config.yaml
n_layer: 8
d_model: 256
n_head: 4
n_kv_head: 4
head_dim: 64
d_mlp: 704
vocab_size: 976
activation: "swiglu"
norm: "rmsnorm"
norm_place: "pre"
norm_eps: 1e-05
positions: "rope"
rope_base: 500000.0
rope_fraction: 1.0
qk_norm: true
attn_scale: 0.125
bias: "none"
tie_embeddings: false
parallel_block: false
init: "normal"
init_std_qkv: 0.0256
init_std_o: 0.0
init_std_up: 0.0256
init_std_down: 0.0
optimizer: "soap_variant"
lr: 0.00617
beta1: 0.95
beta2: 0.95
weight_decay: 0.0
lr_head: 0.0105
grad_clip: 1.0
warmup_steps: 43
schedule: "wsd"
decay_fraction: 1.0
decay_shape: "linear"
final_lr_fraction: 0.1
batch_tokens: 131072
seq_len: 1024
doc_mask: false
z_loss: 0.0001
train_tokens: 330000000
steps: 2518
dataset: "wikipedia_en"
Each number is 128 + 32 x the weight over its row's rms, rounded and kept within 0 to 255. Layers, rows and columns count from 0. The size above them is the row's rms in percent of the matrix's.

# layer 4 MLP down (transposed), 704x256, rms 0.162, rows 115-131, columns 128-191
size [ 98  97  97 103  96  97 105 110 101  98 104 105 106  99 100 101 104]
[[122 141  75 134  92 119 129 117 125 115 142 134 139 110  76 123 172  97  87 134 118 140  95 137  91 141 144 122 125 162 109 161 132 156 143 117  98 170 184 119 102 161 173 161 166 118 143 153  93 166 112 195 116 129 193  83  56 157  65  57 129 127 120 141]
 [126 133 191 131 122 129 145 165 118 130 138 143 121 110  94  60 179 165  90 137  96 126 159 129 104 153 168 119 104 185 179 105 162 170 120 163 146 126 114  75 104 183 154 154 115 155 126 189 132 162 120  68  79  63  96 110 115 162 130 169 164 124 132 142]
 [194 123 202 111 126 168 134 126 116  82 144 164 131 112 168 170 148 135 110 134  68 181 229 122 187 104 138  78 178  90  77 146 107 146 126  93 151 167 124 138 141 114 109 143 121 131 117  96 166 131 150 165 149  56 178 125 171 151 149 157 103 154 138 135]
 [143 131 156 137  93 147 129 174 135 179 154 165 121 227 149 100 130 134 104 170 124  91 118 131 133  98 169 116 159 118  97 140 162 115 127 198 120  82 167 104  72 110 159  86 129 150  97  85 127 150 155  99 140  79 186 156 100 110 125 165 173 136 131 137]
 [ 84 161 102 124 127 148 128  74 119  76 155 130  89 105 168 111 140 218 115  97 136 132 133  94 151 173  98 165 117 133 118 134 152  84 151  67 160 168 144 174 151 102 130 116 129  82 116 152 120 128 135 122 128 120  92  82 177 144 106 122 181 132 155 195]
 [146 144 148 107 166 175 146 106 138 146 137  93 174 186 159 127 132 140 182  78 142  98 143  99 106 118 108  52 139 134 181 113 125 112 159  88 131  84  88 145 139 135 202 106 146  86 136 130 169 124 119 100 164 107 103 141 140 198 132  83 154 144 209 104]
 [174 148  93 125  96 126 142 102  63 103 113  83 108 111 147 157 107 114 130 124 137 111 146 126 128 128  85 147 181 150 124 111  75 186 126 110 120 157 161  92  90 162 140  83 172 147 157 123 120 100 116  85 120 153 182 127 176  41  88 134 130 145 153 124]
 [105 148 144 135 123  87  84 166 220 176 124 135 169  62  91 153 194  88  85 124 156 109 181 171 103  89 131 127 144 129 105  95  92  85 120 148 136 130 158  87 148 131 108 139 185  70 170 137 100 129  88  86 114 142 154 166 143 208  73 227 142 134 161 122]
 [150 115 146 126 121 117 170 133 124  61  94 161 143 165 153  82 128 164 196 186  92 113  92  68 214 138 159 198 117 112 165 127 120 101 128 115  88 111 123 131  78 132 104 173 114 134 127  90 122 150 141  87  96 144 109  99 105 135 131 148 170 127 137 152]
 [ 48 117 116 148  68  90  83  87 131 102 155 204 142 130  47 164 131 153  83  99 112 131 152 132 118 140 148 110  87 168 129 103 122 127 190 170  90 116 100 142 107  71  93 128 128  92  70 105 197 198 110 133 183 148 128  91 117 131  60 135 132 138 109 184]
 [145 101 120 126 145  93 117 112 115 124 126 156 163  99 164 111 123 113 165 131 107 132 140 127 106  94 174 121 209 114 116 147 128 111 208 164 124 121 126  93 154  71  85 125  81  98 149 114 122 109 170 106 149  87 156 146 114  80 109 117 124 148 102 141]
 [131 129 100 104 111 157 162 137 104 164  97 124 152 168 106  92  88  84 110 157 152 108 183 101 160 174 120 111 172 118 126 163  85  99 131 114 209 121 134 156 106 161  77 137 133  93 136  66 121 151 109 202  83 126 203 136 127 138 105 102 128 184 140 105]
 [130 175  69 157 167 119 116 137 137 123 165 132 151  92  99 118 121  91  97 114 107  96  89 162  92  80 150  86 110 153 114 125 136 182 163 155 110 148 136 144 158 175  86 167 107  90 135 153 159 172 137 151 133  98 108 131 138 134  98 192 131  93 135 121]
 [103 163 105 162 125  76 130 137 148 113 142 113 182 159  95 148  94  79  91 193 116 114 193  85 171  53 123 159 138 124 148 185 121 153 154 111 180 158 143 117 111 112 144 114 136 124  48 140 132 107  97  98 150  69 114  70 107 190 161 111 130 113 181 152]
 [ 64 140 109 130 106 167 129 137 155 122 156 159 162 162 107 171 178 110  99 135  42 134  65 117 140 159 146 144 170 149 179 122 168 144 100 105 130 136 151 147 131 121 118 160 100 138 121 163 141 127 109 108 147  94 151 153 135 140 145 140 107 109  94 109]
 [147 130 109 114 151 114  98 121 128 141 175 108 146  56 185 110 128 138  88 108  74 112  99 144 160 176 120 122 194 127  97 112  63  87 141 109 208 145 232 109 120 151  66  90  97 145 110 107 121 119 101 112 137 146 190  87 147  77 120 149  93  71 109 185]
 [113 135 150  41 153 166 155 169 118 109  72 127 112 127 145 123 107 176 172 118 154 157  60 155 161 127 149 103 169  78 146 111 123  90 119  98 108 136 149 138 130  93 135  93 161 138 129  90 106 118 165 126 158  89  81  60 125 105 134 127 159 117 144 204]]
# layer 4 MLP gate, 704x256, rms 0.167, rows 116-131, columns 128-191
size [ 91 100  98  92 102 102 104 104 116 107 100 102  95  98 102 111]
[[ 82  99 129 176 136 114 146 126 146 202 103  70 150 172 143 124 124 123 143 160 143 127 125  67 166 135 119 171 119 121 134 140 112 146 169 150 171 137 141  84 128 167 131  98  83 151 103 112 171 170 118  81 139 165  93 123 108 129 122 198  95 130 129 128]
 [191 117 129 138 132 123 102 152 120  90 133 134  93 173 143  93 174 128  69 118 116  90 125 128 119 129 178 121  94 122 102 126 121  89 172 117 133 138 140 108 127 157 111 119 148 176  51 126 170 129 145 129 150 137  97  85 111  92 151 139 146 141 130 138]
 [123 172 112 100  65 154 204  90 199 144 135 170 127  86 125 140 140 170 154 159 128 114 175 115  98 104 112 154 118 121 134  76 138 118  89 160 177 149 155 128 131 136 138  98 110 169  85 105 104 123 127 100 125 145 128 119 152  95 116 158 168 162 157 157]
 [158 118 109 157 151 127  44 165 131 155  88 161 159 109  75 163 167 137 127 126 145 133  85 155  59 143 117  91 108 155  65 152 134 163 126 114 136 126  91 123 135 103 130 128  84 179 113 116 201 158  88 151 179 161  78  81  99 104 130 114  85 179 143 115]
 [144 173 154 125 193 100 194 160  84 174 130 103 160 112 146 152 130 161 144 132 123 106 151 134 104  80 176 132 165 135 118 142 178  85 103 170 171 108 138 104 137  96 200 109 137 172 158  89 139 167 112 110  84  95 107 153 131 139 158  59 151 138  98 156]
 [176 139 173 155 135 123 170 108 101 100 114 118  72 125 171 130  68 128 190 104 169 113 222 141 127 120 105 116 159 127 133 181 146 113 134 132 159 164 114 104 179 166 140 141 148 132 126 109 136 120 132  88 175 125 127  92 162 158  80 105 118 159 163 148]
 [125 146  58 207 155  99  82 108 132 133 134 144  98 114 111 124 111 134 143  96 137 100  89 149 144 133  53 105 118 110 191 127  88 147 113 158 162 175 123 129 139 112 132 145 104 191 140 188 144 103 124 100 135 161 145 152 160 148 127 166 120 103 184 122]
 [ 79  93  90 174 136 160 171 188 115 106  97 139 145 159 157  91 129 213 115 144 169 168 132 115 134  88 142 109 110 118 109 122 146  98 115  52 130 136 105 140 119 154 125 138 122  62 112 139 138 107 140 159 197  91 175 111 120  77 170 140  73 150  80 127]
 [229 193  98 152 130 180 127 132 170 158 144 154 103 118 146  87 178 114 150 101  54  83 181 108  78 147 148 152 126  58 123 111 108 132 114 118 114 132 160  88 170 136 163 104 151 167 154 115 167 105  95  89 130 163 125  91 106 182 127 186 135  58 140 111]
 [137 129 158 135 117 142 121 126  67 149 181 168  62 171 114 123  83 152 139 146 143 137 112 124 169 119 159  68 140 126  81  96 109 164 135 128  93 122 102 115 155 123 145 157 149 112  75 158 157 103 125 114 105  97 105  82 120 137  82  91 119 134 100 121]
 [146 140 145 130 186 140 109 117 127 116 104 140 117 167 157 181 120  79  82 100 111  89 129 102 137 169 138 106 173 150 112 102 119 113 167 149 111  84 182 139 124 133 111 138 162 142 121 132 136 132  37 172 125 129 141 105 132 172 167 101 178 122 146 118]
 [106 105 114  84 110  56 121 125 145 116 144 135 118 127 183 116 129 139  77 104 186 116 106 138 129 143 110 129 122  99 100 119 179 134 150 112 117 127 186 100 135 171 100 168 148 135 131  89 123  93  96 102 145 135 172 155 134  47 175 125 172 149  64 150]
 [131 135 154 149  96 133 114 106 126 198 111 120  56 124 146  80 130 113 135  87 164 120 125 122 137 157  98 145 121 167 144 157 141 126 166 141 154  93 125 190 168  44 201 166 165 158 128 113  99 101 116 115  62  84 104 104  99 136 126 129  83  84 154  81]
 [157 155 154 117 165 125  62 144 144 113 116 117 119 116  74 134 169  77 184 139  90 119 141 137 203  72 106 147  84 100 151 130 133 101 143 100 144 134 133  98 162 159 116 107  80 116 125 183 135  85  93  87  94 112  80 151 131  85 170 132 148 133 153 155]
 [118 152 131 148 126 131  95 125 125 134 138 117 135 110 115 151 120 107 149 186 149 151 141 190 168 153 162  70 145 228 149 122 144 187 158 134  68 127 126 190 128 140 110 154 150 130  95 109 127 116  99 146 121 133 144 123  80 109 116 150 192 107 119 172]
 [122 164 120  97 146 112 191 104 114 126 108 154 113 123 147 121 202 131 147 125 147 146 147 130 111 111 173 126 142 161  90 139 100 106  82 155 129  93 128 124 102  96 127 107 113 143 161  94 117  74 156  76  95 106 152 130 157 120 102  70 167 122 135 138]]
# layer 4 MLP up, 704x256, rms 0.171, rows 116-131, columns 128-191
size [ 99 100  94 104  99  92 111  98 110 101 100 109  93  92 100 108]
[[118 150 113 101 152 103 155 138 147 143 165 153 144 185  29 163 143 121  95 171 137 122 134 153  98 114 103 122 120 124  80 108 140 123 110 118 122  96 135 227 157 102  91 119 136 181 126  78 168 127 173 200 130 154 138 133 164 118 160 104 176  95 119 122]
 [ 83 150 137 140 100 113  91  56 130 142  91 156 144 183  91  89  72 128 193 133 202 106 119 160  79  96 166 123 121 134 104 108 118 159  96 159  98 127 139  84 181 130  99 115 145  89 159 169  99 175 133 115 131 111 150 181 140 171 132 109 109 109 189 153]
 [ 60  95 153 101 127  71 201 143 153 116 126 124 148 122 127 158 103 140 167  94 164 150 121  85  38 107 143 164 154  95 156 127 144 109 186 130 122  51 115 130  99 128 107 218 111 158 117 145 120 146  84 120 115 112  80 128 150 198 116 124 130 118 135 156]
 [164 127  96 164 149 169 150 140 121  83 201  67 106  71 151 118 151 118 116 101  93 151 116 139  91 159 117 152 138 116 159 106 140 121  81 106 122 135  82 135 148  89 120 127 193 155 148  85  64 111 166 108  83  68 119 148 184 114 209 113 136  93 140 131]
 [114 139 147 148 171  63  97 120  99  92 111 100 113 158  91 176 129 193 133 135  67 126 112 108 160 120 166 194 178 155 119 137 160 115 133 147 126 119 134 119 103 122 181 112  96 148 158  57 159 134 127 134 104 121 142 150 179 157 125 212 131 114 112 137]
 [138 155  88 121 102 154 168 118 143 173 173  73 138 101 154  70 116 146 164 137 111 126 120 134 145 132 102 118 127  70 165 177 129 110 112 142 117 187 122 124 134  55 145 150  94 150 124 122 138 112 109 137 164 152 143  89 101   8  86 138 124  29 133 119]
 [102 138 145 123 133 160  86 150  71 128 152 173 114 145 142  81 127 175 174  26 125 123 125 132 104 174  84 124 152 164 106 186  97 102 166 197  37 111 104 150 139  79  89 112 170 136 146 119  62 140 106 152  64 150 140 111 128 168  59 138 126 189 142 127]
 [121 156 102 157  79  74  98 108 133  84  89 156  77 181 131 166 175  65 159 118 137 115 133  59 128 107 139  72 110 116 105 134 119 200  94 112 148 125 107 134 174  57 125 189 122 149  96 113  98 144 109  57  98  77 128 130  76 127  74 111 172 161 195  97]
 [187 147 116  91 143 157 130 130 183  47 143  87 107 119  98  87 165 146  97 175  90 110 125 140 120 188 147 121 141  88 146 126 154 153 157 126 107 151 183 148 145 145 109  81 162 155 126  74 101 142 137 105 120 170 127  94 112 168 172 218 168 100 132 125]
 [ 94 127 143  77 143 141 155  80  87 100 139 174 156 158 104  87  80 117 139 128 121 113 107 133 150 172 103 135 129 152 108 173  80 100 102 115 134 129 117 160 136 192  95 148 103  82 123 119 116 119  68 110 103 163  74 147 162 107 115  52  90 163 135 151]
 [156 178 153 139 130 126 141 174 116 149 104 116 143 164 134 137 135 108 175 151 204 113 130 122 169 186 120 132 120 119 103 135 172 154 106 109 142 169 104 114 169  60 125 134 126 123  59 130 120  99 144 138 207 106  75  77  77 148 163 129 168 117 178  77]
 [115 128 167 172 172 108 126 119  75 115 137 143 170 186 143 115 116 120 171 124 125 176 136 110 184 182 131 147 167  97 115 129  96 120  76 125 173 193  93 100 144 104 134 129  91 148 177 124  80  92 115 127 150 114 138 120 115 118 199  65 106 184  91 140]
 [118 105  86 134 131 114 145 124 172  70 165 146 121  90  87 109 214 179  89 138  93 107 177 104 175 106 155 117 168 199 109 160 132 172 133 138 135  90  82 163 167  91 117 117 143 161  74  80 122 110 113 149 128 122 106 114 124 105 153 126 103 114 109  72]
 [150 153 100 128 131 129  78 191 183 141 133 158 142 117 134 162 221 127 154 123 102 143 103 111 147 125 185 173  79 185 127  98 134 113 158 146 159 138 107 105 174 129 161 119 103 132 130 137 103 121 111 144  72 167 116 104 137 137  84 131  97  84 166 246]
 [147 145 173 164 144  96 177 109  77 136 166 103 126 131  97 141 116 162 118  85 137 119 133 107 130 164 100 100 117 134 117 154 144 111 154 106 175  68  89 152  81 105  90 150 100 100 170 161 128 147  78 231 116  64 162  91  77 148 113  80 140  83 121 129]
 [ 69 152 162 160  98 150 192 175  95 113 144  62 149 128 149  76 151 125  96 139 162 114  86 109 115  67 103 164  91 123  95 149  99 125  70 130 150 131 140 150 102 125 120 159 108 136 166 172 106  52 143 163  74 110 115 168 176 117  92 118 176 108  75  82]]